config.yaml
hidden_size: 224
head_dim: 32
init: "trunc"
doc_mask: true
Each number is 128 + 32 x the weight over its row's rms, rounded and kept within 0 to 255. Layers, rows and columns count from 0. The size above them is the row's rms in percent of the matrix's.

# layer 3 MLP down (transposed), 896x224, rms 0.232, rows 203-208, columns 112-223
size [ 97 111 119 106  97  96]
[[144  89 174 149 112 110 142  87 147 215 159 138  73 148 123 138 179  81 143 173 163 128 126  71 161 127 202  57 115 129  80 159 147 122 137  71 158 175 196 136 138  75 133 101 154 174 102  97 118 121 155 116 148 132 157 171 126  95 126 114 157  80  93 143 179  88  89  97 109 153  55 113  77 103 151 177 127  87 138 140 202  93  89 114 136 175 147 175 145 146 101 101 121 157 101 100 134  91 126 133 148 128  74 146 166 136 136 141  94 181 136 121]
 [180  43  85 152 148 115 147 143 137 158 115 165 151 160 140 140 158 123  60 111 156 126 159 107 124 127 132 177 141 145 180  94 165 208  71 110 165 157  94 128 158 136 111 126 137 193  72 136 100 145 190 130 116  90 120 193 169 156 138 115 128  61 151 116 158 141 144 115 156 121 161 100  81  89 110 138 123 121 154 129 140 128 139 131 171  81 167 147 225  97  69 145 139 155 136 142 124 103 128 135 119 178 199 103  91 129 181 149 123 162 107  96]
 [107 125 159 118  75 160 142 162 131  99 143 135 116 121 139  76  81 111 164 146 125 109 130  93 125 174 105 114 139 111 112 168 155 152 101 169 180 130 132  82 135 117 122 147 150 159 128 140 110 155 132 142 159 100 183 180 235 109  69 157 203 148 106 127 108 124 108  94  64 163  93 149 152  72 142 115 109 119 139 119 165 151 110 121 134 160  78 124 132 158  92 120 167 163 154 139 139 134  95 121  49 117  70  71 183 148 168 140 146 108 105 153]
 [ 72 107 138 124 121 161 136 132 101 205 138 102 121 108 160 127 100 109  82  96 154 100 110 152 112 144 108  69 151 159  92 118 149 133 106 202 141  82 118 154  73 135  59  80 100  72  81 134  62 138  67 195 143 111 139  94 124 146 113 124 111 143 183 169  98 176  94 112  87 192 112 147 132 150 162 152 136 104 205 106 166 101 112  97 175  76 119  96 136 139 123 167 180 148 177  59 149 159 135 148 122 161 101 153 125 151 115 115 139 173 169 177]
 [175  79 127 134  90 118 126  95 134 117 122  93 139  85 124 127  99 105 136 108 118 202 105  93 190 115  84 130 202 155 125 126 118 176  84 107 157  93 144 152 125 138 138 160 153  87 132  95 117 124 150 133 169 145 146  81 181 150 194  99 167 112 171  72  91  84 214 130 153 176 130 136 109 141 145  59 169  95 177 105  52 104 109 185 111 102 111 113 143 141  69 117 120 141 165 121 151  39  84 130 147 129 121 135 129 101 138 179 100 143 125 135]
 [185 125 150 172 127 129  81 161 119 137 137  91  89 123  71 183 137 108 164 101  93  97 114 110 119 122 114 112 102 123  64 161 158 145 116  94 122 133  73  72  77 105 146 126  67 181 168 148  90 194 168 109 146 112  50 138 138 164 209 136  90  95 124 147 153 117 105  56 114 145 121  83  87  86  42 136  73 166 153 144 102 111 114 151 116 165 151 156 101 122 126 150 157 139 136  93 110 118 114 122 106  82 170 137  91 142 148 141 146 149 121 105]]
# layer 3 MLP up, 896x224, rms 0.243, rows 204-209, columns 112-223
size [ 98 113 108  96  93 107]
[[115 102  66 152 107 139 148 123 103  83  77 156 193 154 132  94 118  93 108 179 125 147  89 183 127 133 127 132  62 154 167 126 145  44 169 123 138 126 127 104  99 141 111  85 128  83 108 105  96 167  97  78 102 180 141 150 107 178 163 127 148 181 121 126 155 179 143  90 116 111 130 112  67 113 161 127  90 126 183 119 137 105 121 175 101 139  79  75 127 160 145 134 154  96  88  88 164 159 113  84 132 121  87 127 114 103 115 136 113  73 139 112]
 [116 129 149  98 123 117 104 202 153 141 122 166 168 175  91 152  81 167 127 109 112  99 100 179 144  53 171 139 170 168 155 115 147 112 130 109 184 144  77 138 118 132  81 181 113 142 188 168 170 136 108 137 141 178 118 146  89 123  97 116 169 103  97 149 128 106 122 124  79 131  82  96 162 108 166 100 139 155 186 130  50 109 111 123 143 162 125 167  77 124  74 131  44  98 167 120 166 108 154 127 149 161 193 172 158 140 120 101 134 175 178  99]
 [112 119 144 156 156 108 112 134 119 158 198 165 134 113 149 127  67 168 136 152 114 136 109 127  90 102 103 125 183 110 194  99 145 113 114 171 147 100 136 137  78  96 162 162 185 172 150 108 124  85 161  90 118 180 170 136 116 132 105 149 144 105 129 125 117 108 122  93 101 141 107 159 115 116 141 104  88 113  75 102 154 158 130 167 110 123 111 141 165 166 127 163 102 109 130  77 150 125 122 188 118 143 106  90 112 183 132 126  95 103 182 134]
 [127 199  93 103 136 107 170 160 116  52 122 170 137 146 165 143 175 169 101 207 105  66 152 155 110 124 147  86 170 123 155  77 124 101 161 104  75 157 105 167 148 152 177 170 125 103 100 104 137 126 150  70 130 104 112 107  78 110  73 168 154 126 127 136 166 167 123 178 107 156 156 153  82 105 127 130 156 193 138 193 102  68 124 118  92 151 127  72 128 151 141 123 130 169 138 134 122 140 141 129 145 127  39 135 155 188  73 128 113 159  92 101]
 [119 140 132 120 156 126 159  90 148  97 150 131 118 124 100 110 123 147  59 118 106 119 162 103  98 172 124  99 145  66 113 179 100 141 166 165 151 110 113 109 143 150 156 146 156 172 115 133 139 208 125 153 137 162 128 126 168 107  94 184 162 102 162  75 184 126 111  70  46 107 168  79 161 109 134 160  89 164 171 146 189 161 108 146 130 130  84 141 144 173 132 131 114 142  93 144 177 104 136  99 133 157 115 127 108  94 148 168  86 128 142 116]
 [108 190 152 137 147 112 137 113  61 126 193 104 156 157 136 118 113  99 161  69 157 136 154 113 152  80 176 143 108  90 151 147  96  97 115 120 146 113 194 111 144 171 145 135 137 106 198  81  70  89 144 155 138 139 134 122 103 142  76 171  99  97 145 144 176 188 162 149  68 108  77 141 123  51 112 139 150  62  49 162 130 127  87 226 111 177 129 150 107 160 147 112 175 133 110 155 119  99 199 102 166  57  91 124 130 106 188 113 115 127 169 133]]